Weights of a small GPT-style language model, trained from scratch on English Wikipedia.
Size: 17 layers, 2 heads of 64, MLP 512 GELU.
Architecture: LayerNorm before each block, no position embeddings, biases, ALiBi.
Training: a variant of Muon for these matrices, 10709 steps.
Each number is 128 + 24 x the weight over its row's rms, rounded and kept within 0 to 255. Layers, rows and columns count from 0. The size above them is the row's rms in percent of the matrix's.

# layer 10 MLP down (transposed), 512x160, rms 0.25, rows 453-461, columns 80-159
size [102 100 106 101  93  88  88 112 117]
[[169  77  61 139 136 162 145 135 112 135 115 135 103 138 141 142 139 148 110 141 122 168  75 106 160 169 173 128 111 131 122 123 107 112 159 161 141 144  99 150 142 119 110  75 119 158 137 157 100 136 126 127 149 144  95 116  94 105 117 162  89 131 129 122 140 126 184 126 117 112 109 142 131 116 126 137 147 126  72 144]
 [121  94 145 117 143 138 110 115 162  97 115 151  94 114 152 150 120  90 135 132 147 170 133 149 159 129 114 148  88 112 116 164  97 161  96  88 124 110 111 100 115 152 141 121 165 119 152 129 136 116  94 160  90 131 155 135 155 112 131 100 154  92 124 125 133  94 125 179 163 133 120 120 115 119  71 125  70 144  90 156]
 [134 149 141  73 162 109  95  98 148 152 125 153 115 126 146 153 136 145 168 149 108 120 133  68 105 158 138 153 141 114 112  98 102 162 164 115 149 130 133 144 123  57 112 151 110 128 165 135 145 125 124 146 102 141 146 120 123 126 152 139 128 130 130 133 120 153 144 134 149 112 110  91 109 110 129 124 107 161 128  46]
 [ 81 132 143 133 106 119  96 120 125 141 150 125 102 139  68 151 155 151 137  96 149  99  46 133 125  79 171 177 177  76 126  97 118 104 141 119 109 151 104 153 146 132 157 137 140 112 155 132 124 139 126 159 149 157 143 122 136 119 172 110 143  96 153 170 109 152 155  84  94 174 156 113 132 139 135 132 131  99 123  83]
 [175 114 133 156 129 110  74 123 102 112 119 120 144 168 139 145 154 135 131 120 112 151 173 107 164 161 115  92 168 100 138 118 111 118 152 107 164  83  88 127 124 140 109 104 132 125 111  86 116 122 138 102 114 131 119 143 140 155 112 147 134  71  91 161  91 116 165 125 108 122 125 137 150 135 144 116 124  78 159 141]
 [125 123 156 174 122 135 140 137 106 137 136 152 148 124 123 119 124 146 139  99 146  98 109 139  93 131  91 161 154  80 181 102 120 105 120 121 152 100 132 111 136 158 115 120 132 118 137 120 141 130  89  83 152 177 101 103 169 133  76 112 138  96 139 100 138 172 132 107 122 104  95 138 140 158 121 134 102 169  98 116]
 [119 121 109 118  96 146 107 116 103 133 147 168 175 157  89 136 109 181 116 130  75 121 107 158 113 117 142 120 157 123 107 118 137 113 136 148 125 134 114 148 137 165 110 148 169 150 131 129 162 113 107 127 150 143 164 150 134 156 104  83 118 112 108  55  92 146 134 135 174 130 139 137 145 104 113 114 175 120 114  97]
 [141 131 147 135 140 152 125 110 163 180 125 127 131 143 135 147 100 115 146  94 105 136 103 166 176 132 191 159 144  99 114 155 114 148 131 110  87 151 164 105 150 128 123 188 140 153 119 102 152 123 112 142 106 146 153 112 129  99 116 141 127  97 117 103 122 106 113 141 116 122 132 105 128 127 153 136 113 130 115  64]
 [155 125 142 144 117 138 194 103 123 119 132  45 161 155 117 101 126 145 144 134 128 152 144 140 137  96 114 124 122 145 104 146 141 139 105  87 157 138 143 184 101 168 131 117 119 114 175 124 168 169 126  97 126 115 123 112 159 114 107 119 131 160 117 109 129  75 183 146 126 105 123 137 130 157 115 145 121 110 121 124]]
# layer 10 MLP up, 512x160, rms 0.281, rows 454-461, columns 80-159
size [102 103 102  93  90  85 110 107]
[[ 98 136 129 120 110 146 140 113 139 124 158 126 152 113 117 161 103 106 129 144  99 127 176 103 120 106 126  62 157 119 188 129  99 112 108 110 180 122 152 112 134 152 133 110  95 140 107 151 123 148 125 128 134  94  97 109 153 101 109 154  95 110 147 106 149 100 147 141 163 102 101 126 142 102 139 160 147  90 167 173]
 [138 101 140 103 147  85 137 148 131 120 128 110 180 142 130 136 101  93  70 161 148 154 117 126 133 130 106 102 112 128 148 133 148 134 137 160 145 161 137 141 110 103 104 114 111 107 117 181 132 138 144 185 121  81 132 154 168 125 101 121 131 164 137 122 111 130 129 152 126 115 130 120 137 130 126 128 175 124 132  84]
 [141 140 169 115 121 148 106 149 113 151 155 129 126 109  93 145 149 149 142  84 118 116  98 129 125 158 138  83 145  86 141 121 143 115 140 175 148 125 115 146 160 148 111 160 111 113 112 113 154 112 152 143 125 112  89 117 143 122 135 153  83 137 138 160 119 133 150 136 126 123  99 133  88 157 102 123 167 141 105 131]
 [135 122 107 121 114 138 116 132 103 155 133 107 120  87 113 108 168 166 145  89 135 125 119 116 141 116 108  89 102 122  69 152 114 134 163 140 155 106 148 151 113 125 146 139 107 100 110 133  91 101 140 148 160  77 120 112 149  97 138 135 166 127 105  82 111 146 142 143 155 139 116 147 143  98 128 137 146 101 132  94]
 [114 124 102  87 191 101 128 124 158  77  94 143  97 134 154 130 160  78  84 147 106 116 123 149 165 168 136 110  99 172 114 118 150 111 165 139 131 130 100 105 157  86 123 124 118 134 152 131 129 144 137 152 144 159 105 105 158 145 137  85 105 127  95 136 126 121 157 116 147 130 144 115 137 133  96 166 150 143 125 155]
 [156 115  88 141 149 115 150 120 144  80 152 120 165 155 119 107  98 136 129 150 130 103 148 116 150 156 110 118 101 110 103 118 118 107 147  78 145 146 165 121 105  98 142 132 153 163 118 119 125 173 132 167  99  70 140  91 120 107 132 162  99 129 154 126 146 118 126 147 101 123 131 133 146 125 128 186  86 144 136 157]
 [139 144 152 135 136 166  99  89  92 153 142 137 133 134 100 133 112 129  95  94 148 132 142 131 126 124 122 121 122 166 130 119 122 128 153 146 120 131 190 127 148 141 134  95 142 124 148 103 101 148 125 155 121 118 108 102 100 141  88 135  93 119 106  64 158 119 140 170 127 145 127 168 170  98 161 131 132 128  91 110]
 [163 136 114 119  76  90 185 136 110 125 133 110 170 115  69  90 114 101 139 156 121 126 105 119 131 136 102 153 111 127 129 177 139 138 113 112  94 155 151 127  93 122 149 133 117 134 176 127 115 174 142 155 108 122 152 157 124 110 111 112 107 140  83 111 112  77 140 129 126 123 131 143 137 108 160 194 160 161 112 105]]